From a checkpoint of a small transformer trained on Wikipedia: 128M tokens.
Each number is 128 + 24 x the weight over its row's rms, rounded and kept within 0 to 255. Layers, rows and columns count from 0. Numbers have three digits each. The size before them is the row's rms in percent of the matrix's.

# layer 6 MLP up, 320x128, rms 0.22, rows 299-315, columns 0-127
100:127101126151122128108114160138089148116166167146125152148073172134154131131159145149133130111124159118136185087126129113172097115147107157094097148128105182147138142095095116101136138137148106134124152112123141113098128141107122144172114115141134143131108097133110153157136165095087138123155135086104121145132126163129112166110174100110183126148147121099135091095097136121148130103177
101:116161171126141137161153155152150072151101092122107127152174138102067150149113116158159138123146084102116129088089158153119127113144142144096110141079162177145131120149131144124141144109118157126151117115173090082138109123165133147144108175100097141131153121112115115152086117107127139147148135127102133113089128139141128130134161141131115150169163126147135146147122104149123081121156
092:127147164132143086127141116143101135085076126160107129141160130125119145068080169099113149128138128103128122110140151162086093173115117131145139105129126104129069131140127140149138142102151119160147088113141142154161076142169157109124160103134158139135154176125115142143122134153096125160122119171118183132139131140153097133124125146133121132162117090108120112141121140133082098172138
102:113101142103136138126125147143126116110111163139145087119130119131144143098113062104086156148121131143142155124123123173120090140187115120138110129137113155133151143137116125167108135129117141126116152078136148123155149128135165123153110144188106117085122097193139088131161085135113118140162074103147149101102114166119150103151126086189096112141126110129125127127116140123122140164156
094:082140136106120128128140123122136132116132134180121129140152128173201177119111125130139134117137168121128137080160120148113114116202101121128126131092132122159082144120165123108103117144188145122096135106152121138120111122123126064114133139128123144142112110163151094124138168107166121116180138170097174125123162121116090131133154105115121130127142137143141148148137131135093131182123
108:149161115147156124110121163147117136121142138137090084099133138145114138122127149082197165183113128125147107125167143112195141107154169085152147117106136103154110127160152126091102129162099159103137120106145138133063140071128149096123106124166096119123145115116101120124102124107115140149105114128150119120130124133133105113152138109103138164154120120152119128123151158144100137072129
105:161172089141143133168111159127101101168115119155141149133130111168137105086118154089161140119133153157129131104085095108134158160110105152144109124092135091129095100161127123075108088138128148151177100168145107131138168160161120127139191128135155124109116145123139107119142156115143103149109112139133121125136109143153161139126128161118119162122120131113137158133098087185160124136115
109:146108141119128150147162146115142137149124076128092135130154101136124154127155085090142088139102133150121097123161148091120132165171155097072107160104134123140146116157167084148122095102113156176132116106142124160150113156133131134137156111130119116134130164106138138153053134117149138145133145166165145122146128164143121124115069136136160182126162151138110130143098158138133106129124
101:102116149121150150110110165130129134100121152139150134120098166143149099179105189140180145083120079120151158133118104125139086103155159154075185107088103151132134106095128144149159115110130146141095109130138154106122120121134147167110103129119112155141114117122119136140134164090149120121079095157120164137137108141091130103117124122114126126146130094105140118116124091094090092140160
097:116102130166110163125135067093123132144092174115179106081149117135166156158091085144138139125127131103148129145086161154139147122075152130135133100137133181154141135132133143104111131120116081177123143123163114170144130134157109120117148127110111134117143121161109162151100138105130105061141146117109163118128152113132093137157106115112172136134133138133124070119127113147126144137131
100:168130106101134109112140095114193102132101114139136119117133111138123147128128111153142171109153120133106096143180173155167140149094131190163113123100132115101149154163121133130109143133153161137128079163131101110140098211111173115148123126129138129140158087130117146089143135140087141153155142105123132155090120112121121119160154135134144127151108122140094153107121143091130107146134
099:156112107144112107113106163121110120106130143130121122131146109132169130106159068124152139113123115179117148118154071145117147121166136105125109144139104151093090176132115148154150157113158093127112091113136146141160107142114154077144139119118165142083164159106125141101119089113146141155132140091134178125103171120136168132185121120184097123127136142115136097133114134116151156121111
100:110121122081093148100148096126165129101191110143076142153111090119116118125097114121130102093136133126100160139088113109117129076183165133127151104095133106132118179166095128118146119159098115103112127126173103122127139137142160115152138136089114104099133123109127114111106097116143095160189140105128121126135125141118088117153120145094122155123129146118085129096113133147166131106099
098:131151139136143117097140099130162152114117101136144118146133123152138112174151151090141153209085172144120129132133165131119136129143159162163105127092159112082169105113160143097111158103122108145144127184132144128153116144120149164122090160143117124142091119146124107145099130123080131124107106127109098120120183130174119134145113098090145117117102110096104118143139124135091137145092
103:132121116141122094127074126097127144120123159101129136101167112151131147155119141114141115183131165162112106155146088143132114166153127149151133146114134149161089134124117171137129116116108079129140133137127151104106145131115153161138138127202136146126112102137125119128110140117114127104123128123147166117183130157163168130205134161145116151112131116173134161167081133111108178148128
093:116116127090133130106106145099132128128127071125108156128143163123177116129122136094129151150096122129120143158163125122144124129110119115156117112126118155122139134117115111197112102124139105143120100178102133122166191147140098135151104134160154099134127122108067118133103136111133177083106103131146108133133103137147156091083114119113135100114182075136125119117145145141181167138094
093:087153104141111111141102169131116108168140137134116180111095140151126127132110130164106092159125100133151109152105135130126130165140120125123094157143145103152139136109134090119105138140061152078126121110115120148120198123154143168155147139055123089121152152113104128131155126152177139115148151175128127143142169133132136095116137114121077161155124120111124130109114144148100143137155
# layer 6 MLP down (transposed), 320x128, rms 0.221, rows 299-315, columns 0-127
106:107112095127142136160091109072193132127152117119121107091076140098116142170163171142122163139109110104129148133167155136106105142130106113162119138113147128108136151150149111178115151076120130122141141115137077118101135133138132117151150153115129124162149101130154158135101133087162124131141171111138130092095115118120119101122144135106135138112121096142165123082135203136112126156124
097:111134144116117129104150102153132118129138129127135165128144124068133159160126116138100125165082149188146153127152106138139120144139110132151172142121182116135179072135151163149140162133135136089126099145168119100128137086102167109109161123162112188089141108128135106109143125133108159145137150127103145130168181119129074147135094118120121152141154089138147142155136133139119131128128
091:169126121139096143132097143096160101159103159141104147108104095142103088117103096117110155130087094076105065125128092142125104118114148095095158128124111119136154113142090134121123165161116124098127117161103152121075137118098122101170124115107184086129143187119137124129121115151157122134168117109143101094113108096109129130149108152129144132141134141165143121142139143165123144108146
101:125131133113117100128152073145117133080165125117149087066170077142101119120136116148158141075110139123126118137148107130157116157145152152105118084173164147137127136131169127099107131141154120108109143152096114138131114143123134152129137126141156109112119118196095118118148143157150139154146139106088143148130143123132118146104116107181151170106158153152083112138086144156118100139149
090:142103141128130108107141150132124154132146104128158142126144115154130108122106135081118131157093102149146139163148170141105142084103146154130147101144127141113092140122148097133170169097135170137127149115107095112115130113117110146102130177124125095100069181107146147182137155111101137144096160158080130146184131151104143122152124162135126163098088140133150117174135147130168118142122
109:137128180102134164103131061119142153107171132150139122105123113175120141106117121106103135150125139105127121124099124182099123150102129081112110109107177123110114126100089126139126184154087111111134151118121105145094127081166124142122145153123146155118117110167137144133090074155095156100095137122130121096123158119146134149135136162110107113120112131110083108183149148128124104145136
105:127158142131103127127157078137113100113113106109121146164178145131112109135140157085131126117172084112115171102106140152116162109117176101116135126096134147084143167128151188141152099088125151152078110132104102126115152135114117139100152139113147131141161113142082154088136140073120135110121162126129145157128116114147113117128153095176104099123131139115105157131094127162131109123093
106:113132142113099160182184130115120138141122106127109113127110099119138110184134133109143134154171166163101108136138161069093137143110102129166125122154141101113123087119158134125139144166147122157145116119091129126128128122101163106138119081161107121093107105106155118118141133127140143176156184134119127150166156130130107090140103132107137102129102106155187141121120123106080114133167
099:127163126107132105104121139145131114132124112117100087127148163124129081141146101164189148155116134131144144122113134110117131192134102168153118174129151130055149147148114122137134148122127136098153100139160085133105135133138105093118148117166119111115156114123116138110091147125088158104115176112100134152104121134111103144166119100169108145133152175167093143111139072134116135138149
097:133148125090156131174150099125113112097128167129129122133100099130154145155099150132107118115151125129166126099157126145164073137107153122104117174160177144110121141104107137164153083126149121077116141080105138090134111095115114111152127062079130125131097154131127142137108137106133126143115109168132114112161104140124121121076136082130127152140100147140151158119148168140094155134145
110:120139122170128128125089108116124116118179140095098142077133195150129108105110143148135106139147127098134113101188111117212133128125142111127110096152121153117135117156132122103157153122136139108113099138119161133105135126128131161129131142146122081159119119154095131144108109142151162075103111102114159146161118128129060155143127128139147123140123127159094126170127164132155085140146
102:139150143126129115155105148112089145122108141147113148105106142161141151122136129119120136143101158141122137146106123118132142103144113116085097141136151155120125101158154122175156105123123146108118123082075083125110095103106167107160138110131124118153135255134123106118099144145142104120143108125144122086098085112108146147105129101142139128111136160118141129155165087139123135148138
105:119114120156118143148096143123142150145154137139180121101074147147077139117155147113141135162133129102116144122142085133140082162109135146133137108126107167130172154150114139107159165078124088129095117129133141134151074119116108155104174121114151108130113137165129088130133130140139108146154125176128159121162151104097128097073117122163151142090113124132141102179143136090136155147127
100:115116148140143095120148149140113095124170165138128167113103125125102157146130131099147142179106102146113162120167136127137128132173129117166120155174110123152164104129091116165112148107108144142104112100116094119151090158114161129112133128149137181168096132095136100156161104141101106126123136137135169148082129142147143131100128118161094164167105148100139151090132168127143096087142
104:128088131151134141124087137160141123144118131140147123130137124148117130130107160117166103101097144120144073135159151112097131121108135121117152156120116165120104142154119110138102115152104123139114128129179118160140133115147137131167161155081103130114167142087132090105184096119162137097157106148135162139112164111190205132099133117098114123120163094097125134096114134118162102149097
093:161107116141109126071100113125152116109166110130117154133115102100098125159152139114124114086150155178127147194154106138137150138102109097113127166148141142145128118130083130160123152102161104103147127160143144129167124114134168103099142116140096070137156121097136138096100138114126122140147146164099099131128169120147129181151139138157096067165140108098118130123131112158113124130146
093:110143138138116138126105114157149129131115120129152115135113091144130131159083134155194157141089124149154136134136148187122106134132168106130117106151137084134059109104124146102112123112110129122137144112130137119156103129147131140172113148128074109110121154091160090108137105134184115118107123154123125157098142116158109137157100140123102169174114118110117079126067150130112093104110
# layer 6 MLP gate, 320x128, rms 0.229, rows 300-316, columns 0-127
098:112086140117114163150153144156124118141132109161058126157087124118111166171140115125126119113071140169113121066120126093113126114116101115136138072122159090125107145141180141110132116162143096134131090112101123179129129105114105146109131171123098122120159112137109111167143111140104121128145132120099100161120144129144180169109117120151141159112098154123117125109129153096126126129163
086:121142103078130147137137134139118165157136137141167141133135129117172193125112123167145133102131147146116117107112190113164168103133090139118109087107124114125079136092145103110104152120122132069089173115121125119140100108111130146129113141123112145099172127116152121139123130123109131131180102093120095141101183105128130142105131111169147116111164134090078122129142106120123116168151
103:114154092086065119152121176171118122126104130137092126147076132140128135118072108151078108184130127139154139150136143142133132133115129151139117149154111176104099119155131126121144093123118126093107132136127112100143167110134150121123171132154147169100128128094095106129111142160116145069085121163109138162103114130142112131150118152106105140141077140123137128131116106167160111103150
089:074150123129133132142091125112114133160142110113092125149135154121176105117166130096163120112113141138166160091112138127150171154148110116101117105131162081096092124144143159126135150188084166150140091096109102118135116113109108151144113137139132113112146121146101130095111114112159168117107150170145129134112165122153141168120134113098124112168131101139087160110089160114114088152149
106:101115131125111111151107076111164125109107142106157132152112153125155141154118127100169103147100061115140119138146095128163144142117123099142144149089159098061111116141116116157134151101123116153144136147131134122140098131146138145105134169109143149110196129110101130169115156123127121099158128131115087147105089117070122117129090147160134107144164123146146174123112118125097127122176
108:099089120145141113110137108126124126093131161135117106143117131124127113175148123156149110124147105144117147176114139152144096103158111115170156119142113098147145128116144113168170135134092112083109164123131117099146138055097173174132145107128104106130132080122153140127141141136113099128115151135130162111126153098154151148114150093136121113123133112129072125199133102134143123068160
113:121141124129122131097119150194131116110125131120121121132098110116153130162112115143148090131097158151122107114118124101095170091134092148104164118129089115089164089125088102137179127115116154122146112122108116127156153107119099104085113113167113175080142112136126167129120145120137125186087117118120132108115137106172147119133137116137158106147145107081163080113135142153159091141100
097:152134126105116093104149129136147123103112135099080125136115102117141119102062125118134147134134114112138139139104137129122141134149130152097112164184122166136084125152124082119125136140074138100096112173141132113142133119149141122107140162111145183105152122141081122135152096109126099131120112134137064095144079137114150178165108178148153095169134106109124132088136123144126089131123
097:145140138174165099152155116171132096092134113147110146161132135150129118082114167114104109145135136086144146089100112144134082158165114099100109147159157127138162151140100148129135106110123126138129137167143108129150087137148151067099125099142148173110167123090134110096152141152125123139135132135123101093153143125132123070142130069116114137111131123088145119130159165162154125111123
102:119114144100119114137117104078129125083115093171134145132078110104144130165150091126155145155123095128137149098121110121116152107152130116127172048091173142167139101114099162129146088138111135107138138122127148123133120147118101153109118093108156114097141144112099189103147114156120077123152126144148092114130128122101115148118143091102156156125116144105137098112117151112099160121158
093:123193121123165080169129122144079123139113167131099109120129141106107172106154076158121128151114106109105144128131076106108115124133098112121102132127134146155107122146122148130106110144133167110137091115139162154123110113122127138113140112128097111135145157102132127072113179131113103116111122113066138118132143144093124131158162063180148125140132132124109143159141109084107139133170
102:120130130123113139164151107127152175160108126151158110125097206132169090105122103089133108151160138127123149105114109102118134128143127112138150075106125121100120117146126097140144100090136090125114167110114147127170103119166138149108096156121158119094122095123144156160140111123128150143123167121094123129087126137139135133118212124100111134120171144115139148185152134146100128114107
101:168140140127158164160153118098108132146131088085112134164144149150123100112111095139155106123139116081119145118157066108128160161123127109161098103125125149117129108149122131168149128166151113138137121163111185110128123124106161124107153097122162110100132125137105127138131125110142094103112168119171082174132144132156134150161168092130158088151118144138154102117133110171084127139147
099:128126176114115137119128119142142100142117152120107124110119143142137119101135122135120127128139111110098133101096110196109162117138125068146173151136130139118097121138122084097117120119107087099135125078104136116157147117128145129119158116068086164128138109115161076112116144148160170118148138141122142135162137102127165116114124106102094117143094104154078138116129156134182078098086
100:153146129125146106089147109162140098129136126119116189090126163124126112124079085068135128088105171143119138116099134160117148084106164106152141142121117179081109116130072120141114165102119103157127103130166141136102097110131103128065118142131104143146103119119126150089115112119135130180124121117129103135142111097123127141138159139115132124154144116148095148085155147132124088138133
099:119115122145112173131162137106074113122114159116140133089155119143117143149146125112079116150102152128111083116143148112162136143172167123099112102159123132105133111153117107095123106147118131126127122156101167121105140091155132106145134158139099103127121063125160138153110136134153102138101186129112124110204145171076130108133128146144156146123129148145152168126147115157119102163108
104:147133128158120102149164118147108136111147122102165119133128163165141140129113120104100082123129076113083104109138135116099151076099142150117140132125177138110157155163074111136128120132131129098123129144136170109137074150139161131127086106145130147136097137134161169155116111099121106154131183119169103161119083121123114082106153124096172126114124119165124124125100128112086133116150